{"n_layer": 10, "n_kv_head": 2, "head_dim": 64, "vocab_size": 8192, "activation": "gelu", "norm": "layernorm", "qk_norm": false, "bias": "none", "init": "normal", "optimizer": "soap_variant", "lr_head": 0.00745, "seq_len": 1024, "doc_mask": true, "steps": 2987}
Each number is 128 + 32 x the weight over its row's rms, rounded and kept within 0 to 255. Layers, rows and columns count from 0. Numbers have three digits each. The size before them is the row's rms in percent of the matrix's.

# up: layer 4 MLP up, 896x224, rms 0.118, rows 372-431, columns 0-111
# down: layer 4 MLP down (transposed), 896x224, rms 0.109, rows 372-431, columns 0-111
up372 097:101122156135124143151142110150140129096063140148163137126131075121073146141125164131182164150170072140125175116164173185091134119091050149119176096094102169140160166090109191161068183151128104163139173166117161178101105123147097128114130145157173067134140123088124132136136119138170175122086139096138116084133188083048170130146139146131
down372 096:092116128144108162194137126116151100152095110133121082129053142135189154154100204125129097160143141102060145118142108142098151148081155110152109175174164119119187151127122123123140150090145132125094104197101157129135185183197085170117097095114128097109142146139113095163127137211172162229133129178121140138121176163119208139139074116125
up373 092:195156108123059134161108182146144130056199129135119127166114121138134138112064138092140129080089090160139067122143104157161089152145161121132185095117187142137111142129093139169161116133109082123156159115089129106197105098161098104125114106163075136097149136105131122187151147132168184141085148129142116103163191126098102140136145104111
down373 091:151105169130087175103115158072158168127132142154119135195128168130157180167131129091120132117076097102103073101150090138100121113111144128122121144119102144120070106148186023112064152142136112124138082125128123137114137093153169210061113074128116103144149143153093115107092141158135070115133132177135122148167097145080189085110087144154
up374 093:138117143123114139136141133094114134088195130120119157133150208132141169163145132151111119199122062105175132148184142168118122107143120053111137102119181081157140185092144137111119142165137198128165112182153106100123200075109147118112135079101121108190164121106065097119192040189132089135159156161157130129120132110174090156092110153145
down374 097:113116094123195147155142149152113126125110069149110103175124104089169102160146177123090085127188161110124104175153155103090178092154124152120119110108097183146161147174152089118139113126175117127092114084157126091084115129117126039174115137085123156116109135186159097125147116098080174164148142198100104099128115039132173126180148170115
up375 094:082119065141131133130127096099103148165094049082166097130172121163167177138131125139155136120133139120116128117152108171128021159143085146115089141149098101170170151161128107105178159124082158147100126178083093191030118145135095189113115126084156080064142100094136152116135133154204082136143147158123092103137117122099095114134154152129
down375 092:139041110091153138151135135111119067132137091098171158121174187093102153183131114117128089144139138169099164094082118135132190089162140154180114163149118070056121075131180163145105125101122111102132154122098112141153114161104079132098127098140144109094140157178137096177150071123134121110155210148138159163109081150118143131146104093132
up376 104:146195103117130121137132112107112162146180119100127115129093147118191120127113111101089129109145123135175054113174127154088140139119161097118155111149173169138138148169122103140121096167121158140106114150136125096138111097162096148151157166138121104170153151085124078044164182182089143138156166150145122127113099124085080117153124160165
down376 114:122146099063102107148135103131109209123170188121132178114130140099175108104169180144156138121126114138151177144131119100162112130124128139127151133108130092136106145155147095178163097125148117119135143211135088144131153166120158098120103124069069115098153141100137109097148151169107101075145142168134128157123085164163154090111149158169
up377 104:153148167094162192146108170108145103129099154103127119139157149172115104122132084196068077164125135140202106140119121100094094105132115116179072111155076155120103137140107133190155109055120120135086111139199154144104078139144122113104108180140145132128117177099097133114085142159129101149130058115126093154147197150142173168162146122134
down377 101:188143120119121088148085124086155111119126106167150103133168084111112133158101142111161079125137132146203205053104115157069121214105155126139092076119110141074120199127112143117106129151153118104125150074146115131143130141154109124123097144141147090179171039126097109200166145162087126181149179087128090117094095134124143076164115103140
up378 124:102171160185108129127127151122133098117130113134151122093154114112124144095094117082185155141103192127111124081206145133060091151129105164108105113108164147080107092083112161100103098102174146133183160117175057071133141162163118105127130104141224140130099135191156109079123149142163144089084158094081141160159145142159127164110156141102
down378 123:146083155071167138106148096142101205135123154140129150181100149081104112194137135157057101064145045079151135156082092109177148102145117080136158124161114135141144137136137130189153178141079173183112120146058158180140097117084141116133121135111078105182137111078139145140141115092129123198133091139179129101125123099105117085089102123174
up379 100:132179133144188131093137108124113156137140149132148132120140249139108174107156083128172173146188176138161130099167157121116155126152175145152130125083080095110120111148182186164083128157114146131164104168171146064116160139131108118133131212075144165076122162119086134124096110105176185127117075081090115210196125161125110145130144123171
down379 097:112086191135101157140147159133185108112146135152115157118115123148152087091157200187143123159067084125129147146154120086166216092162102096183080116147157094135200158133120142121106100084152106114132157131041074138119103130123142129117093145138144191170113071130159151120108103132126051111111126123140152184090108136140147099186141147076
up380 101:108156104166134133126100124164187133103127148089129149169184129093148123160106118126123097184123147111211155147187131198149140109127158130135156156182113101132097122155101134158093152186131154147109113124186174084092174188147171090163171074115078095128062166131145179158131151062127095071134125119093104119120145084102177124129125158030
down380 108:056162161129137125146152104120130088136149190105101115112124115105143226122079088164097140124155160106118096127108148063109070143177095141118161105181136130143089136139189143124108111133129133122148122165047178121122116155105133104099084101178139098131125160183135111142165058126062092076088089129171128118086156209070096126157167093170
up381 111:126126090101061149109181139147116123082109063113119115107132162174165117134157118126157140140182149146158131105175119081152097111183184087108201095138084129143116115131123146091132043162151119119156089069097205121136162144089122149124119109193156116162157140122145151060172186178145158153149126189139152132116144120123158088107113136058
down381 104:156124167153107105100192200131154145114178102116072147124130136122100170166109122118116082085128211112132111125135177108156127081096176162104130141144110111062078141124122127117080127132148165113093164135108117117126171109059158159099153150096141127120126165129145156117172165146109105161098154073130119136133196131109159098145136117114
up382 099:099157120110104091139133187161162115189100079057145144124107129114136086128188151154117197200129123188125185127069105082164109103090135161112115160098102122090137150156106147126151092170134143157120080123132197126114112169078145125065147129181146194150154065095127110083133160093098076133160156099173171080159112098154124144103076128182
down382 099:108155151114105185125082131118136131135085117168083080186106143125062146110081133110153146151151066101074121168202142137114175164097130125138066113146096137138143072144139104099181182151169107114144122085130114147101073151165139165095180135135118137182156177132161105140095105128158077089060138113097215147100093039140160129147116177085
up383 093:097146086031112118090128158119119079149217160129132159141131167096161050116126127082139125112169167139135172116130148105187138138137075118177141146156172142158161069102130083190125142175113146092126189190081136087181148108148135152173149185100151144177123179134172119148085137096096133109073084087142121092100125137148119116045131147110
down383 096:116097158173140150090186162127193158111146130131079121094155098085104095149150110168166094138112123113153135067122044126122131139133083140158099119133183128079121107091170213133162075161116157120127049087108124094133186137167084160184127117127098123135180105052099088160119114156167169120163085149122123072155134074140147105110090124122
up384 119:125129105107125103212124171088122089132130131113120117101153132131105138132195115114089158133140118133125112145106144088196115085151105139144130128112061086135100078186146126108172107129136158142157146175110144148075112115141155155155103119236152086055130115127085158158150064201140098160138128125135131152087123137121132175101149052118
down384 122:102131093173146140113131100168154083151124164076166086149180155123156068146039114107136116154124107124077139166085168116049083107137105156132171103110104140158110192175144126128068096132144121101105071183060086140224122193179146103134146141117138146100070159153125162107096154091117158115194092110153101069121108184139135101135092148128
up385 094:169132126139114131117175103152068118145144115091111117119128121083100113161085124149176170153142097086120105101115134126144155119166106121173143101107099120099118189151089168157210070133126078150157081125116121172093122122152203134093097082106108140192112139138155117175143118134143100099191173160098092101151110169100127092114132154121
down385 077:124092104152056101121145123136123156110143150136168112094131063090096111169170142105159126077095090102197145119094096162108120090162073167092088182174100123100135081150165106150110131147134074104088176146154157164167191113102120085113097124159193140124160183146149094159136088117096100176122159109178177099117191149109154086132160106135
up386 099:172203197137149102114138117143167129159203183133089117218198094156164131096089139126126113157134135078116136103152107154118114129117102113116121126163178089139094149113072111123148116133158136185082119118169143157166160151129143093132109116176116108102099142106122137139134107104091133120092146148147118161154162110113126155114139117130
down386 099:091110096105107029128119117109107144116095172129103132150149129058169164059115079113144122146121145143143156202095131184158111080085119133177108122099076095088173135153106137090082149157159135107133155092119091133158129077083140125147125108097158174135108098119163116069160133169107158148091178157111171118123122167157125129107180123120
up387 099:202146075167222135144138114160101153165161114108122114147175098147147140187140111075113158150153101186123097138109136075153209101152136133076122099138150120169110137090147118173104126036128153134110140088127098117130088137160145182110148135083121097143077105138126117161144162127139172164107112149146132094148169116138085126128092163163
down387 091:105150126123145165127137113144164100135137091166127127146095125120201096062097131049164107162054124115134097109139091141114143115123140167080145126179170089166181112143146128183114127131086125149086116113055122121135152115130140152152041079105138140164214179160116117086116115154119116136106077141085097090129109095139115143104147107111
up388 098:162124175076149101080126137135119124152165116201126101067135119163176150140128182097141135084124139140111187146158126113120135100115116117149136135104172090105143134122153110109072110074076133178125117096138183077091173152139147118104164179128199129144123076149057121147130144121122078116168121107167111094067152178137152162116125115136
down388 096:115166120116136126132120102175159093102095101211107139136093152134119129125137130142169176113124131194147154133104133096127087121102117198129198160104145084124132133069128147140106092024084122164097100089157200178125182192107102120109146075113108137112083154140148182101185144138152129121108126139171110141088114131172122148114129104137
up389 103:122188131177105107132148171129105072070165104130105098136126082152110088171140113118078126085154094154044104116142146137153117104176132157099112205091082156107089114160147145047138163130105117125123152116164141141088104145119119150152152131209154103092145120065190100159192093140103105128078152106172127136170168127101119112110100140138
down389 107:117112064116096170138060112111162082130145157085124132110105178136170084161114128128148121163133112104158126154143149169136153158086152152132170121097160146131162121155107160149119139085113191096120108095129091120148118109130120195131120113194146116192080121210064161091163138107112081156169124090091185115154181131114139119149094073121
up390 101:125173149074128121136143133076150108173172157161167145106148122056115120157121101112112146175146156104144145118175114137123096064102132198143127132110122118110117099045096110092128150145134157115088115151095060139101095141125143057086146099118128096034153128089125169139133125099143186113160130140162122098055120104130123095107124084065
down390 103:123140115172156097123101151146134081109157130131160098123134152089087113128116148093115180125177140166110080109104128121158095104096079105122113138113085150130153140105153152165084159104176112121053177153100131127068189138150168113092142108059124162148118176119137173097122130188181159084170120074101073115033152108089107123110116105174
up391 098:165125174170082090161127157014148128135137088131107140134151185140133154113071130169210127134103143155137132162168142117146076103104099194109115149170148164161136143111089095150148121145124188115168125169078125106148149068170137099140199161100076168089138189109148149125115155094144090122109145086155087107131140157119120171066092148146
down391 103:166190160125145067172074121136118122111101118150179151119144095108131165161164055135146198138157152111091102130143128117118179158133167148063140127109130148101188113124125117126123129157141100153135135157156129132084176124079127105117145167121156111084109059136136088159112119116144192178106127129116181126116104165059156150146107160108
up392 106:164126129150106120132136198145085104161175143154162152112112095123124114109125127079143142134167099133162137117109140147104136073101137138106114172113184106113123137129176157107228166119089130162120173156161135154057124068175179114170146112067100076110107138119095056153148097093134095053161193167080142122142185137142128104142128199149
down392 106:101212132133059130147126121096172087157154127151177129158162157189126222082135110143160101132110147078138170170200143150146115159109098094165115145152112140175096129113106113092066134146114082113191141127115136140226137162127171149118138149156116178131203132091130188122110087153085113160106100082117180161103145194118109093085099087143
up393 099:107121148135098146154177145106086112111099110126104058073125115107132151087161158140163102100143097111132158131151178067149162118171123121203177107140138093154122125105145078133088151174114139179148136062145135137196096147159122117204074115077134116080112126092100170133145144159132110113110088108125129137112128150161085102144126108116
down393 104:094121094191126113140095102152141133105122151121112139184121133143129044103090092134122132107113114142165110112116164119113125104172140174070096108177104098128161102121143122132105117150106157044077135142141136125148084114140081078196165208089091144131113114189139123142121125188206133099124169155113178127148107090112079152124151149107
up394 098:140083137112199125147181129146132118117124144097110164118130103084198116106157100135118153129108104158136195126168166077154128112121171109135168102169153093121131208132105120112174115128157082110129100107134102049117127161199168093119112136147154189122127083151155130165115085100118159160105129077149146134094064151088123098089088119109
down394 095:142154102106068116193126097181134108130087152078130105113078161164075152147053119117129108167132098136083147113148150111111088132164129104145095154087127132098122128084106110150122094124130140162123157127085142161185080128136147109167085140166101104117128141123125124099128131133104048107126126165105145110147105185112121061093104104110
up395 102:146074127138114108151187140136156166105185153072110129174248119125199113107130156138089082143143195136162106129118143146154139131105094136103103130164133124095091114121143142109122144162107104184152115093118179135166140066088103022098102133096121165125131134158122153127087143135136139187142150134067140067142112133227078201061157135129
down395 100:090118034128113188144138077094127051127091103131151127170124122182154109143118089174165128081158165118117176152106111091123038168123108135117157152108107091158151129110162102091117160178109130127100092162142050131122136111069155141163114128134187136109129128096170077143122152088085134176093128100096083109125146057123046077098093134123
up396 089:149123096129166077157084125116162110167103118160144137133106180067088138142109082061100180123134158092129190121143154135121191088135060178152095111118149098167067054145111092105150072099144099169097166120138115132140061065122147154112146187078079156111126123108145175141127074148117151137126094152049041148125118166143091094086153119111
down396 084:073083096131079130116134119049106086119162165147111123193134049152159156200126142148115130114131168070152087110168101180170102041142137141101105081122105162166116134129110148123106127163127091094120137068096148154154092112121112140126132077169144148107189071193136086122137125096121179148113103171140151134149135137159158108136064141050
up397 102:200088108107070126147132173078107153170157131147080104132082077149111132127152153103082154123134099160126140109180162044135064148175133134099095157182107106085174132153101115112121128121088085134152110148060125106133222191146141125139132194123142155083180223096134136120121125096155104128110181129093164172132159153156123157132137169082
down397 103:124172107097150142054158149111115092107152106162153126142138106101088170143140179148164086144069204115124112140125129155121106093123161120152127154125128144079080087158116163167136073101100140114117122166155148127136136167145143154107130117128128134098108156138177118154163113109117145115110127068109160109109108100069136081114094116104
up398 108:163138145113154184185125137131132110044124137125125150094158105122107137147157104110116159109073146166108087103151134119131161128172140096157105129137060133137141131161127101148131152033173116152155123102104129154165074146175131126104110106144103154105116140115107138078107164146108075112173062118125120084146172158102103110131091108100
down398 102:162179117092159117103121080062140088154098156124106119147106178157167190105090130147102087113140078150177162173131152162119133107081098125093065180090167174104123073187162096177106135125126139080119118092175157210129141115141131122089152142094116193143165226165117155123113094129066080092174152088150114142113167095185096151111117148154
up399 096:126134132108119127156136111137091084110086151134069112098148110148154038179161174117129172137115147121095171134144129135129150090126182134124090154119238157104128087150127140081094123153130156104143154143070070161120152140190096085153106110143146121099110122112164138163090144101096109136136077144125147076156103085100123045130109112062
down399 098:133056106098095091071090047143177120167138185168131157203153127161152138159121129135142131177118164132124104084148154116106090109139091161086127125132116156111133093105139092133150141089085161125103147129136233143115129100124128123098199133149112121136153161127113105147156099144108108124143147126153032092187101125189105098053150173091
up400 102:139137099146106087130173138128058143146123132088151129134133132104124142154161089178120148193127108180137139155153163109051089078104111140151172142128095128167140105160136152110098193110160117120149111114208138129127107094110090111137191095138169127084163139121134118204131143120126157038169072064150181112146171110124095170135118107097
down400 102:098084091113084133172165174103150160156128144148090136144195108136125083111145170096113105100083141160140096120158145133125142122110162129130214104196097187083128151172092123106141154115123140110184079117080201136091115160116163128139152096126197104087179142112114061184125110165131092134126151119157143152174146159125153144112101190068
up401 092:124116144115131138143109150101089142117106107117110164131114092120158140065136123100132090174139141133146142102169110133102164144130113133125135192121170163158140172103092115087125127120136142122108083187162127169166086113171079084118107172062177123137121111098109174065120135188182118113147173140106178154081122161137146059063134154207
down401 091:103116091143149166100153124066133129145116163127184087130099135132101157153185134131182127139087126145119115087184146128139136072144115115129080134111117128169102143154164067156119097099117123133116145135085066079082180102102148143140131101179155170059131129113065103181148139178072117186149063140159129138158080147136136136160082137190
up402 101:070117102171108157175166155139105069164149128136098093026132151087094161073156133154106082137169139192157142134094141104108111110190123124150162155151032124091149145146166104112152113127136097136089096117127094108179132169117044185127141157164125099096122131072163168168158088113076109166132160119134088121114163065110121126109092089073
down402 097:121168103105125161146120108166158162115144071131106084163092140149116082148050120113181086107087120121157133092146120175183125111088087116121089096055163150166180112182142068186122099110077142201131161075134208096143125124119204092153106104061098153192119088049166151111142120114116204143106106077114158140086137142140123179129141166127
up403 092:148066151083155139133144118106164094126147184105105142138058138106124152048156105134131102166117163153092138143174161076122127113136125152090119149094169131105060120067207169144192148075119126091143093143128128122118154116162117150094086132130142192133141128075114099125122125102144158138100156100130112136138070189145121109155203124096
down403 091:113142136051151212146154028135167094177144123115185184146104164176107121096149146164142097148113107074132117100164141146101107129141106143121149125119087219147122148106118126171117099171120124116125100101121187161124109131115087166123095112071151088041149058150154100133147082115110108125110172138111149131094145103121170137141133157171
up404 106:152129105097101121101159161139041136115121225169085121128138137133158153153130093097116133157099123192205093091185116098091196103190136121148145178155095192145206144145152058129118121123150127169143157106107117112074118135111165135158164154132139155153113133092180119092109195093104155088148105180120106113159116110173086105139112108084
down404 113:143088121152133134096165156167103142128086210152127141097100120131120096156150143123163118148106171166149120186085153140145130127094140161113136167154169123100120125178115164107177182071208187114153157151150100021148147128149096091146173159130128148143111133137118104090182141129136111089141171157123146109072088169075098158134072121175
up405 093:106180091169153081114141164153124158096130160110128174129174116128136154136160159147094138091201161131133141155095122123118148132122100120115126087155079173106080072124146196158140114131080099073107129062115128105140115079136116104085126102174105129174086083056114111096048116142085087206178091082135107165052105144121097104133126104147
down405 082:098138135124100160140154118090142121117131108101058181179110140113072174108120181150094070080138139189111137134159089090127121100054152176162080151119116171128140135146152148090120086140066084148093069096068081127121173164167134121150167067137127111165159152157152071175105153162099146205129123138124156138127115178141144110143135144132
up406 092:124121158074102123126076165148088148132111113164104199129132117115109137180151138112105174102142129152137075162147136186186093086124099117123136129086124142138135131120150084155178153092097171089093103112143123224114198157118173123147178154113107148167087067087133159111128137109087126158129206113092057155089160198132095155137145133140
down406 097:156173120064117150143145166104134108108104159133168137088166127120086098122165136129140108089192114126116162129129195091074143161135190148131128098119129134149105107086113155077069076083143126157139181103112158110145053093203164107121080053104096156063150132147159133171118091206140139150147105097071189105114162196082146111116074109110
up407 099:198137102036123136109085100170131132101174149154099083097107112103140141108109122151115125150084165171138125162143153134144091094138216106156158112110031120122170128147159109130159150077189142132170108093091075157148128130131164075158174203175146120153095151096096123152121146132198128155046133154165116146180162131085108112145096150119
down407 100:113117111179127138084127145066077112185078194130118139120109157191108147066134153147170167096154106189132153127111105125090145177154113166089119156149157128037112130112113119081138161178094150074115150123156192108101118125095109127162137167104126074115118076187105117153111088119165114147101094189190112141110099146151132061131116126117
up408 102:126164129097108137094126144133130102114084183152137136097153100154116105143207101092113182055109153151149154136103138116154074081085132134112147187136131132098150144119149095163061085151121127129145157098150124132094138109125154131095172190159125144085148164123076150136116070102097089193162080138101151124105134102078169164135084113129
down408 102:145093205074079151126112111154129121141136115103089147123132133173141140122103127161113104083157134065167120163134117142178099088112039133151138110079136134082131145106145193144149093117138101152152146141102154185144094113147184115101061129085063188167072170086082117078142091083100120157157109135111121068142059106111108140108141068126
up409 088:079153115126109150090107142131135151139109100151163122075138191146103154116121125075195105085091132112108159090104154194191095100134062072146164112110114127086093132139085134175117125108111120197097119140136102108135160075112131044132102189130125119141090141148137083179135146114118105083181146131138101181044133114155109155126064132153
down409 076:104127070155084144119111102128111176128168198140136093082117148207204128166120127091076135155115116133086110084119176134088139107057177159107113161133100092094145153125150108098080130089103169147074085163085124177131166111121138100101120058148121154130125151081122088049154103124141105126168119098160142099144201144157132159141143145147
up410 102:136129047070128169131088150040143106134175131170134116183142054103150187105128149080172096138153101149111129097122132102179104192138145174150151146095140115098113204067180181134103128113163120137186139115120107095088089098177176157099119195070163200146132142078121142135148129072112124149138092125133082153114097122148123166119121192162
down410 095:156107161146195149094171162170167137110076143160143100090081178093130144155167122140108106100103122115136115087159158151143148135151149084107137177148104169197160124147144115101079157094079121126141116131072178163161113123088095186105081063130180131099195098152088112151177097145145180083108134076142127167204123098109143128120142107199
up411 094:130095049088073124131079129098185094139122170056136186134136109127171146068098130151150160155108164159191103110136181090161182178128148173108144188138170186093149109065143092077208139176093128142114075091118111086137128144153084085142099140111155125114125115074171170155068138168135087183136131172126112155089134062077122100119116121130
down411 090:128133123149125171146095172116089158136087157078057076114109131186091165137106100114139156100108158096112082137162146116114115143180151134144077157092101135117059155206122140105086080135125100078094101103156129157168136163149178150107171110087131087141157126122092102156119093092138093089134124076124172049110097163098146073140028139142
up412 103:150119097170108150106113126145088096115157097135110135089102158086122121132096109196112124127139124130121142155130110189130156082114118122110094137157120120099063136171092138151149074059110099170179117087129153153061162133183141086129118062156108113100151152084139130103074143131137092140167143095080173187138113111152175160067160174069
down412 115:156156107086148146104075082159116107099113148102146115120132156096122073101090122153131100114123139135135140130171157115161182087117165089117100115102141065123103128139193119100112121118103152229116125042091109138047073099129058124182096130146156128196123158114133122064117134055173106128093175158198138127139140110098101103105084201110
up413 096:105108089127191119110174090164113106107132144098138136144122127103145107102120082103102141137104166173172220122141131128091130129102087219170169147138176116132107126094148158149121125164148096155086093123110150073127144119147078132129125122135110138097150091099207098096120114101172124119173167077170125113157178109148101127091100095117
down413 103:122123110114152099196114164110165101146181181137147105077140145062106170118154121145177121111117108170136097151167089080139159102104133112074065156159125091182176117109086147085139101164144104123096171120151139149144149128106155106123084119144086140075095121172179105097100112125124080142124097129138138119120151120130114159122151129176
up414 088:140142092136104120136142153076095130174162175161097177138129157156133209196160168101104147144132114158043109075163112156124128080159110142067149046156111095126156109143153139100145100132086077168091090157091145079105159127090117136209178099069119130190148104131110112134124140125138154144171131131150081166117101164164178091126089153101
down414 105:126116164111068164086159153079146128119135200104154189067135087061144118115128162159146168115009038128184122144108144137140149111175130130142167048200105145083090076067075166117145105127110138119095119118118160110143147146142140119171103178172107143157123146132132128120119157114114124155138145155146156130133142115158067126134124092108
up415 113:120126128121126090082184168123119164150103112114166162126123157167115112083165082107085140147124184124150125176156093171081165131177141097115096108145114077143107129097116123172139129161119121151131109136131109140158156156128108141114098066136121113137134159125211160168164111028118095091149130062111172083130178204106101111131089144115
down415 117:073152138133117167093191130123116156165169141159132132098102171105134090111195113132101121104129101164087102099098109148087119166114093184130134213186175159102175112135123161107104109064100152110117130179186094160136105122124133150148126150100104119127088135104136142088104124109092191069116121183096090093108082131150127191233041098160
up416 109:116108094116062113124082125122142079121111086127116107150113085130139133129090113138171101179143100092106145180110072110177102123162122145173130136095127120104097157124119127149146196131124103126112099130096112067139176070186112106086207131109139105143153170136198099089128165142128124145127090095115071133117107122166080171108129155145
down416 114:135162117158130151148158187078102124148163151227103127127091109124063138149130167156088118165118172083117126131139111142129126100204133098155118143127113149131125121152168081110080154153159139154120145151176104120079047194162095134114101098101100153130192133134107130185110048121110103123153126155115143146125167182118175053135119112114
up417 098:130126137037173177114134157081125115080118095193109055130164146135126076137132136127099111113131133109139068243142118137153114094084128156152137201123117083128125127133104125121100181074122147126134145120080143136087114146160162079088112150125122168135110174078145141125165182101118147195139113116165124130138112173115169048166157151069
down417 089:153099174113139186120083140166127139147120155140171114085153138140196138089133118089155090142104159110135145129156121098104119133144085099151111133126119150178109142119145159109125144134106112122091083176151169163123114120116176179171158128173064121135203146152138101113138132101086143114148159107044125120164104110106117132146116124147
up418 094:177142081037100147115125081122114111110137138066182136146150128128178136093077132130160089103103142130058079064102106126088137178206157139130150086173127179196156100135085159129119152081146101144088152062128151113077137115135140162166084117034091162116131146102159112100130119060140108187103095093163090159129109188131139145100119153120
down418 097:157147103147175152110159177114087107127156197210133096110133159126130087110163179158082174147121111078143131147117084142131108123146110128162163132089177151100143126186158077037129072140141100147165146144160137107157128138195100136134136154150101128145143097113114122129126124127106110092127113091080179118166208128148128100176112192083
up419 097:141177106129193133162120124118148090102139132126121112076066154134108127107134147178060172165137126143131088079130113087119100114144162118127110139108134138124122179169224135157124098137129099163158156147146099179096113139200063122107122098130106192141172149104110132058133160082113125070098095088123119157113133132105082144130149114185
down419 102:166157163100109103187157080108176110102146187141166128145140145127100064130121137164158129140151138154123095144090133141134179067130155142099134136088108068131160118098162100155106172170077139134136173152121095112087080100072129086163151099177126179139061146112082125100137170127173172112086117108181084125101140081170063100067141145131
up420 094:121116136120094114102167144153151116153153140185081118160140108144075123116138108116123080134081124133140201072158109092127189107138123125119202147127123062164154138065091114107087107112126114162094098146124132159158163153088105105175155104114164155119087211206081145158101079203156156107104099104059102114053141169135140134093128124093
down420 094:116149168091193130168044146120109118147088092123129150129111125167164180133145190144139131113143097122095102100065152170131118173119126105149067113134134171101163124118143114052153111141093132111166115110120131179117138159082177179132078137161116158116144153184122105124160072112143069166183109138123089125133147099131112131087099137195
up421 100:107150129120143096163121107099118145099090140145155121133157130132110161130102125099139140082142118112097137148116124133112150100125180154121079149076055111138219148074147148094211062072134170158101207158110143169104128131139137103065153118171078109086103164132118145182111138156170108121135127132047145098141096183181162158162134189120
down421 100:141117152074155109139069102124121137130187121121073226100061136116166159132126154131150076071139148066079098132166158043135106119112110146123160110142104130170138114152150092108119173120107072136141146164069144137115151180132167181119153073126117071137092112139172125145160138134133123205101169076123137117158103160110146129158115101151
up422 101:130161125100089118093121119140147157116138098162142133133148118117129109200172102116087135129096166160099145165171123181111070123146080136144146176060076108151091160160138095101116147152106097171181128099118123120149178157152111118141152121038074116152179108098116158104107148100147158174169040168126140126076111123114176175177069122101
down422 107:157130130121089176149127135110131127111094132076164134158177147156179164093173101129136048077131114131077109112108084118082167144126127146084186129115086151067124091212135155121135104093136140165132167089134087123114121136117122115154098160071107134107138160145123175166129136085156103152150084127162090093195114162140150153146156175117
up423 105:080103061137072095113132149085137127152129127136119104102181141139123116114103149078093092083095182157172110172163111073255139086122142074151108112125141112089129170135135130105137116162135123142142117137112177179117137136114157119060168103121103141113133175091077188125097202147082154193105136151113181143126091139165159128144128109100
down423 106:177177095143086121146096121117110129128133078109150132118128118118154087150112113072127139137164095127100138164111084097101167144118174130108191075103117072151080074156122075142164100204215123094135177134136118123125168118156116144067128138140150128118136112153067071109091139125152117158165146088106145089062166109151071081122100138142
up424 103:161183155130116150132135092101165123201132122112033083168166142100118064183092111130105167147098150106135151134099137126111121130125118137150150138162181115166160128188137047144090113155115060116101138189148135116184141110107161112092122141172167137149111164130104172139114154140109140165171111096127068146082122122199140099153143154132
down424 113:096109106129075082173145111151155086115168174120122128195085086170145093097164095106102151054166133094076126058034102158082179206154118111093079151129118127090125123106154100122139107180100115061104134161081112107112150142107124129168153121134068149208105181136178104175095142142122136118176114163146118094166139071139139103086098141144
up425 086:127145122121197133163120123156162115068198111166153126125141078146137179146153077077159171108110116116175120147069129083164123111128064072174164176135148135125165145130076173053134159108099125102189131095134143160099152110119158153195147149078131147100118125149174062097147152065131125167104117148127138187130112154147158105078066134130
down425 080:150121122065095065097138172136169122158142146143123163101114158134160069170158153113127107149144133162153115165106151143091123150072144117146089128076111061105142122143103128126105118130119192181150211116068128128087132163121102146157102077147074176123136114161133130154169113116138089150086134109169149117079196108067128131133180124102
up426 102:114155053137094139099140164069145196181131119167080219106119095071176054113127119141105089156144116157138175144119094109109076118101183116107147119052151095118112222155114134129098112151139131085129097128117111105089110116107117190143133119115209152114133084139095167142081102153130177152096115144121106130152100112145120091100112137175
down426 095:124136100111219114142089106130141099043115123207132117144098098151184179122126123121185180125152093135110122145096045172144112136137140109137146083077131104082124114118144171164120146157053175094122119140174134090143133081113125126068135109119118138145065115156108131121218132134090190157134175126122132155139167157174161142165122118152
up427 110:155144086149080111119067114156109146101102100161117114136110118083133073137069113046143175142120120153104134103141125123122129121205103179157083171167122101066094160134055148121129112145152105155099105103102134219093111094166092155122145127150153132096143124177174142025144083105118148118161065106091111120112140174125162077103106085098
down427 107:160100089095141163171120131129130140145155122153122145119153136161066103117141116158102119084127122105115209063166110097113103166089122081094121173142150130112161133071102184169206092114149105113095063126095156145160147118139102131135148146176108138136134127134133077146104124178200089143140105130084121165099068165125130083099085131129
up428 097:172127133096123167146176132153172124156087093141118129131146098060118117116143178151127132107148150132137034166065130134083114162151156111095083112148109093096150198121145095166196131157116167154116154164134090099126142035111133141125151180146105114155173071077060171107126127096111153158164150113114079143143136177173131171184104173143
down428 101:142087128166127135109149130184146128102141181160070093144080098177123126145121128172110177130099152100200140136136121091125131121112063135104133198104153088145060102149103159106092067089169135101140097117068111125093082140155134159126080137136109163189133088132066181121089094156087112142153094172134191083128082088116140133101184128105
up429 105:133091085086118133126132163111162099099142140164119100173112168211167106136118137093114115108135117180169112139142099133214154108130127128175149112173142098101108177111122106117130135148141153102137137124118152118123058154152158139128139101090077097184135080091110121180130145087082062099135069176122148159102099150080139094060120088120
down429 097:137075168143154085120152103113113158148141180069154111115126105153136149113101104051123138165097168102193111130162096167118099111144115118132159150085137111141131120174160139163107148110093065127151094109164073134079116148134149152147112129155195112122072118199159146157077114130174114103099163078156100154144141062167125131117150114172
up430 111:161135168098054113134125107159133136127114159109083130161128117089126153159120107088158102121158194120119163157103131150089108129149125116075107101180094099199149165190120133155174158165115074127142118132156144149135092153174162088065184087152134102101042099134104179098122137130140061123134086079118120110160120139135128131086083154130
down430 124:146127126121181125123111134094166188154207168148142227173123163135164177148083155169101128115111191144138132096140143168138087071152130136121177109144121191116124128077143155154195030153149142147085142163140162065138141099117125179118129154034120112092101074109091151188115130156134086158101123139140120138141134125113099159100108116124
up431 096:153123108091095135144129108101139154134164135138075141084165162154134090144153119173205149122127209144152100082132140091113104061117126183141095064131075138078108119089093155189191178142092136159087157139114140116188097081120111101089150091126146162141165137167094097122132169170172096101122129074159097129135186107147090155107106073134
down431 101:157108122113085123166212135153135107098175189162094109138193167177105137144117120112104170161093101118132119134146092045102162130157129155090143151093128103128153184136173064115110172163142112143184137074087097079083126102124150114066150096135182142142170117177138177127113082102128157150094125108189151140124127133139159090125099107151